{
  "n_layer": 13,
  "d_model": 192,
  "n_head": 3,
  "n_kv_head": 3,
  "head_dim": 64,
  "d_mlp": 768,
  "vocab_size": 4073,
  "activation": "gelu",
  "norm": "rmsnorm",
  "norm_place": "pre",
  "norm_eps": 1e-06,
  "positions": "rope",
  "rope_base": 10000.0,
  "rope_fraction": 0.5,
  "qk_norm": true,
  "attn_scale": 0.125,
  "bias": "none",
  "tie_embeddings": "early",
  "parallel_block": false,
  "extras": ["local attention windows", "value embeddings", "an embedding shortcut", "skips across layers", "capped logits"],
  "init": "uniform",
  "init_std_qkv": 0.026,
  "init_std_o": 0.0,
  "init_std_up": 0.026,
  "init_std_down": 0.0,
  "optimizer": "adamw",
  "lr": 0.00257,
  "beta1": 0.95,
  "beta2": 0.98,
  "weight_decay": 0.097,
  "lr_head": 0.0204,
  "warmup_steps": 322,
  "schedule": "wsd",
  "decay_fraction": 1.0,
  "decay_shape": "linear",
  "final_lr_fraction": 0.0,
  "batch_tokens": [32768, 65536, 131072],
  "seq_len": 256,
  "doc_mask": true,
  "train_tokens": 430300000,
  "steps": 5674,
  "dataset": "wikipedia_en"
}
Each number is 128 + 32 x the weight over the matrix's rms, rounded and kept within 0 to 255. Layers, rows and columns count from 0. Numbers have three digits each.

# o: layer 3 attention output (transposed), 192x192, rms 0.0864, rows 60-63, columns 0-63
# v: layer 3 attention value, 192x192, rms 0.0779, rows 61-63, columns 0-63
# q: layer 3 attention query, 192x192, rms 0.0987, rows 64-106, columns 0-63
# k: layer 3 attention key, 192x192, rms 0.0918, rows 64-106, columns 0-63
o60:177132122071120143169160119084089146092178158110166143098131146110128140109076131146120116159109094157165101149089129131162141186160144120099076162073123154158132116100128149169126107138130137
v61:176116099129166098141083110122154099154146073131116115150215140123092093092127144124074144158111083043125151077090185141100168108137124112171101155162120089052091142156169170101120079222124140
o61:152098071145127139105107110060113105150136184012181057078102193196106107062147139173088135129169133163136109117159150170157098117166127093150094114115122134081119116178119162119165168062132127
v62:140138143134061036137146163116138085137143131141074143184146157104138140097175146119107171146139126127036148132095130119107140127143079157215124127093125130110113144062149095103116161081088149
o62:105133141134030129105139078137176116110138216152151089129091150136143128125153157191099161141167134127114129096113122133081107114155149146118122080148191150142049150131180100084136137135118086
v63:135134113138109104122086129116177132132009162103153100160135137117226135186202117106089195179179044029157113128123094138154050172151175093236096138148138167082168093079138170103065159071128127
o63:158143140119092134111073054136117090088218098110084133093144130120071129087105198078040138077181149179095118124088038188138181110145162091076145105085124085100026109164159149122168101116059079
q64:141213125113121170117124118150139120126160169084145116160114112160090129194184125217114127151121149142092119114099132183132106117054121095160212179053101175114135116151079157209112144093108129
k64:119188155056127094142150188088180047093142105071114143104174099035137064123180098154085119143168155205120183154125150107079118092136167080131124088148078126135123104105142139081111114136159104
q65:135107178081172121161125159128119131116106125154114137086140178102130105149161120129152074108161099121143159166097144127105168113120144081088124128175139084093094178114103106135141107126097066
k65:109080108145118184157151081145192131083084142096161105142124107169156121085113081123129115136202160096140146115132061126047122120155115154117050077164179126194100152162151125080232100113167163
q66:132058100149155129110142084106136144114085093115144124120122104166145129099087142102102134125147095093131162138181144090064130131198143131125062121167142104157101136118183099090147107142151175
k66:125089066255099157069151062226199164130102128235159158134094164195125185082116196122139174171141144069133055056161082078150072152191094164123042062070179100120142147122161121148153130071175178
q67:123182101167105167143142101168154156134186146143153115163092161146102184146133101130114144169111137141130093063121098139164107144086046160142162079060142146132146127126128123146152182090133100
k67:161175174121091063156082192106088089204148104133080094138115108108156029114126139143133153055034150134089087146112091116119147129122080104104182156122134145079140107133090183150082176111041108
q68:085146106156114154143136085153157148131146129118111096139093135161085183126117099121100162185142082109153142048120144131120116151105108162121122074133171162178122167098122117098163153123118133
k68:170103089196112138090192110158147143139057194163161130186096096130148101110065155133176132119092144100121134066161070079138056134150040125112133092094168119136127096152178165143127187113140169
q69:129084141173137125095143094137171153097128058092165130109174141139109198121114138082128122116053084082130119113105049082116104089155102141134087116139135164165141111153118116117116143148110192
k69:164099079255135106155140099197211137119158129194202197154083168145134171050126210095115157183170187108065129086146092060110086133199141182159111119078180117130107100141144130133138177034156187
q70:138138139088151120085100124125090117183144118139102120099110136115140090121158133162174123086134176125119128201135148180147131128108141118119172139180128131088135109116111143144099109156125093
k70:051163221000161134236070198045048094182076109031069021098143090036116098227144009159144127021132033133124159208118112203135182118016184052097233236243102170110076141143071116154163105201043064
q71:195071171161147106145186128131151185109090102158170130063120128170081139145131135122051123169123130095139093110122119099161110059160119161072091060133144114138213086144125096151110209097136147
k71:175130132200160115131142097161130130120105107196194187137104108147153114111073204062072111190110146080152119113115076063110129112134039153148079131080131089175173094138151151077149171085113151
q72:255053156166179150147166088149149220062053114090176097136140160192138142105110103099094120128207114182137184206070143066119110116099124150148132148074177146111163067105100128116135179136079151
k72:146143129146142093129087167137114133176098103175105098108101133165135134151142133121150119105122126117148131129120146141186132144133087146099139123122117139115145117114108138150138123081114091
q73:097115192131178134098118116158136180109147104134120097132117157174119118158085097135134184114095088157099159164148131130137088115081160192112083074117169170140085105095133119071169168107067154
k73:157147130117146109107116198136095112139127186126160142118114159134186121136154156151148077123120181109133160111105154123121156128153086148119126062102113081131115095104167064121133168098049174
q74:046194103112148153128106053140094108105213136113153096142180118098151113106082061113124138125119150109154160139124121153032136113103131134083062113138068163197048179140179137050178115112134107
k74:114138133095127109104117096138153148151101161123124075118115092164182165094168142148112154061101131147113105145119106132165095141156163135133155106110162147124131126071111148149106151099154067
q75:105131128116129127121129201113122085187142137131094133174103143067121084145171204175168091118091183121099102164187114131161151131179145111111126125157123071081150131142147139190075086135139144
k75:115117134123107176130166080109132159095113141111089162164129162126130098148112115083082156202177088136124158109140143107100148120112157122170118150140128097134106128155159129085168119172100171
q76:255086122176198141183178051158133176061056122124175113153163172188092145185100070082081073120186130167170138155098114036126124119103068179105140114102182131118166076136120114146120190110078155
k76:137146117150111108096106161102136122158132109136091123108128123121130134146126141145112139137122092103144125104087160122137113149153108134126142144125110119117152124114129129125138113134084122
q77:109127108129133103118108056112151112118124153099085059185106117120061095108111123119126181148129145123111132127133145141115144127155156185084124104166193123198113131171143152099142086113112140
k77:136117167111102138168137090100138145091048204100110053130141161130105110169110139175088140072153125115095143137077144091125073122111083136151118098130096083121097062088188076117122158128128181
q78:148134138125078144130127162149081160161099098104131073103067043138113122150124092097118106113155108150145156118113106186123095119111109144076156112111160154164073195100127116088102139107162145
k78:158120138123114115119127132129089123129116113076187125137146098104135100134149140173146091049120111123109116150122133135073117133139136087129087088136094139103159133115145122141143073113091116
q79:182139167138164162168140129101090137117155097181173162115113166111133130144139111126122087140053187108119126120127093116148147091139107089094129112097123071148151126132077134206175180113111116
k79:140145103156139109147127155145108130167158109156149161104133096128164108146115135130109141153118110140165097151109151094129172102161095134120086165074119139147152126164107187127136121068085143
q80:156074101146108137133158109105132126098093141082140115200123049118116135076077146081105168136132127163146108110156136105142095111139123163118120109118102100114195073148159144107103125118148180
k80:180178186058112101157154150091077134171204154105119107108123091093018087133129102163116133096118125182100151175094143155130134122067103143111208174113125149110153145119092141176116153153114117
q81:132234114106138136111141159186137073170154157099159095154104082083106122178158113174085167129082129163105120096104151153181104122060114111156187153039063186137106130124111142163122161098099135
k81:120161149023124150165123149086123148066139096105135087091161111095090113099201101155150078135192131202157186120100172161089140109064201097146129162133088161155079141138114090141105117136150037
q82:169094200105167133140143120117087145139129118148114161082144147112163073125121115123153116106140132129115131187113136114109186128128141143141117155216145088074158093124107154125090142182093103
k82:167136109126141148127170130143168120090110160125151119152117057116118178118135104106090169196221168159133174090164112121090076119119146127122074080120089165192094110120175088087175123084117157
q83:125073070167137140125146114095156144074120096116185131145138129147164139156123193127115139127166170138125089078143109110141116077187168151110052104078103099168164108195167092131131099074191179
k83:126113105255137114103105099148121167164142158201113171160092135162110124147130181095106117175074097099113074133148088076127133158165100181108125117081150082077150136101139149123109144116124144
q84:111116134146177130061122155122111224141157023090110125105086146164145112107086147107202140094098101087131113159134165101122138142156089172120078141148125094142164163112135123083165129136106122
k84:193126146138141097144128162109088145146150116141099111148124099090085091136161130063179119127091134176133141104091101095066150105112118101125137145132082131103142102131140137122086130086123134
q85:168065100154118104097153153135191112042072104119144112132146132135155133132148118122132096123123145146181132112158145104106092106164142110143072115106158092147128088118150108080126103154144156
k85:146098114132169133126130103122112193118104129119091135144182191165078113157125150094169085123116081104176154158137156114151144148166127164158165136168148125086137125152108120140085116163152121
q86:149107150076170113144110142127113100131130120114129130104206153102161060128185157125187072058125128131141126194102139125105150126139136125134156190139153095075112131110079170142088114146109093
k86:097149120000125125137096158113105095102160114085135060148139124105121108137170101135110112062149173161146183173102148164114164092093140094123130134163107162153116138122123145125159142149135077
q87:140111098153043132089108103109138123076137144152118129157198159129153154055122114166108131115201167185110156110121120146103087143110124116137123116101107146174160123119126100151150104190129130
k87:100100152146129139153114119089097176146125169141104110107139175184103144122121120111198103113088101100128127172156149168185133162100155180132182128123163157097142148145086124161106091147140118
q88:119106147111122134117149190113099127143074143120130131105122108063159063139126176145136086092082135117097159168164094133159118123167152097136098141176152105077153164183140145124065075107128148
k88:168133121134084174144113098133143154141137113083175155150132122154147150134140134130097154171167117122124116141118132149113134141133196153161100083103157137129120119137122150134165126149127126
q89:097147168127178135144089159160166155157151085127139106085125174166076107146108163179155161120149169135125133185178118123144096120116151126068102108132173136152193132176208167128084124099098109
k89:087133147137146119121128139156113122140166146086117138147128118103108115146095187109076105170160099107070139149094137103083144109111090117133105170059061092140107094123169151128127152076095139
q90:129118121128199137130103159122127183154102057087123143117168167121158096151092168134208114086113122134163148186170116101113115169132164134137102135143175111083148155083185177127084119108108129
k90:129126133121124106128102152117119108114158083090075132182137122111092085150157161079110124148174162143154204108119135114064170116126144136128152127148102131134108091132194119114135137121107148
q91:000211139074114134090073188138134055190243152142117135096148150061154091083128180188195182115101125146073130105139140204103125150103169071163063128149062133140087178126154132083122052093145076
k91:096127127092121146108168130146135129104169138117147156148140160092169154108138141109110106131118124143142143127147161146122146105099139126149135132133128096118112130110124131137115101160147142
q92:134174110122113147136152129144099131156138079146131141169149112119072138181161111161127079112104098115087175112127095159160121133080114138135132102100143158136110153113136140131120160162097132
k92:103154103139118130172122128060121077147167111146098173106126149113169091119110146129126152106143107121103102177090122184126152134160114126127164098158124151098106126125139121160121136100082089
q93:128167125122091144102106127104113114128098095146142169132095120125130137131146140120160128146184164138140115158139129173139109093134093103118161148100132125171125121179141083130083135137183069
k93:096135128144126117121094103174160096163096093154130109115114110090104079164074112160076154088130096099074087129086155123102088144103123144142114145129150098082139123132149141133095087117072140
q94:075087161111125135120130180119111183143112132075133158156114054119183111114116181151131139089132144127090186168115132145137126155147097088155108157128127139162178135140147119154163104114083130
k94:144102107136136125099143152137123137164105130117156078153119101174107168084144100093128108091145121175100104154117159112178167135117166091140125041136098188151129120114091125127179083093114103
q95:110071159114126089111141193125159171129067136108075179147108080127138092115124154137147129132146136149086128185143160142144121123163158123146099161164123098080188092149157130089077073137122139
k95:150122151144143154131138096172122135086121079116130123114143167160114109130122095083145110147131090135146134120110151134160162165085128127169105088182106121114124130141134100098119105174171174
q96:121076165122162128172128146177109138101124100128169177135172120145191086083096146122123145111117122160095103167129128109159126150139130127146073109129107120110239133157076147153122106134103115
k96:149118100141159130110119142138120170144166149152168155119130132150135175120120110083149145182122110130138111133131109145157123141111139116107154126092112142129168107122132123085168128142150084
q97:128063126135134121215126097139135162080096075048171096104159102154159128107115139101126184133217098197189158177067142094063098122119196153114074185112109166181138088118168108102139146142099139
k97:140099130106145096086098161142112145123098115165105088119106086141101148112139106067156115118113127141187139104129146148165120128147112131080148128173120161138173115091125132072137126135154086
q98:078159157131093128162163109072143105124150210103114114157103111072107099144148177112122144143130180152174119145122128167121155066139132161112114171126129099172092097148085067158189138152102140
k98:123136106112117138155126117236088142114115151145159109149168151113139115166164090129120116156122140111114116154180118102165144141104115153109091116137118123128138190130105163101112138116171099
q99:102155142124117131126082170158128165145154148160097124116134191110170108108132183108140145092129149168101077114132147154197132168106160119077131096077174182104131162068108115138117161142084119
k99:143117122135116131116142144077091136158176195081142182104148112127117122147132181198115107164118134139100171158070156101109171122154092096154146135121079107163126105128226110089125126112110151
q100:067111120133089133115107171151120115133162132142179153128171114043197148043179101099163100109132145139100113102101105174095130159142160071169116137101107149126127139090112099146100114144142078
k100:114132103116126100102043117110150143123084105099106123167143133163106126159120142168102107114123123156163166181149096103179107163155144145135170143125171193158172120136134173117079094158180144
q101:103140123124135156099105166137133181147128179102150116104095172153113098073122201177111124138089143129112145176081172126157134154143224158140100173040142129116151142142118108126101110086008128
k101:114124099133104129135105185135067150148102119146122177120117121101147172196146138117094122149127142174124127116071136081134177140119129113063116097094072139146120095152102133147138084117159110
q102:078107119104147118143134155107142082106112106147124127184094124087135096161175130145126100131129166132128110098148150126152127104147188107141133117153149072118141171138126125124112095146172121
k102:139123117118124169117181099117101143082164197082123143145182186156096112134092114124103124149146086142155182151141142099132156125161094125157113126126102111132146116157142127090137137179152225
q103:171161133153176146109139096160120171110171114164169145115193202160129156147101095097131072097124102119133119093130086095127119147097049123109119102095147138139113126085089115141153187138100095
k103:157156142128103074126054189094123114189173099160136122089142119114150134142150138165134146120100154120177117150097126104118126121181135141141147109110129139131158113134127159140095138089104106
q104:070114143118165118144134120166126160140164114143131148169136120074166144106099097119122166158144150102097146060160135185105123098127094120135142091151141124120125163113087142175147141140192104
k104:117114138121123129111102102114127132142155155162167095138224131107139113150141111158144094079089106161125144157168061084120156155116108109153132102126134102158128134123123153088141130144153163
q105:124155122142150141135143112176130137106148116129159142082190198118134126146102149081149085136147129162211132109111114101096138132087108120122120163095133131114129074109097090157134166133069114
k105:118144097100128084138118150124127122140173080155104180105183125079140121118153149112131102110083095134189156098124149118143168137157135163117163162141112117127174172143168164087120123147132086
q106:182120125151141135117109059117121081163166127149149127124156189109115134105139099095083101148153156144105121119089113100078171111120082131094161112105101099176136060143123130189158155169120133
k106:129129107136131119154141130133139133122127112143104144095145124139133144100104141127158122098103103121148118147179130127182076124094125155136141197135157132143113138099138160149133112103089129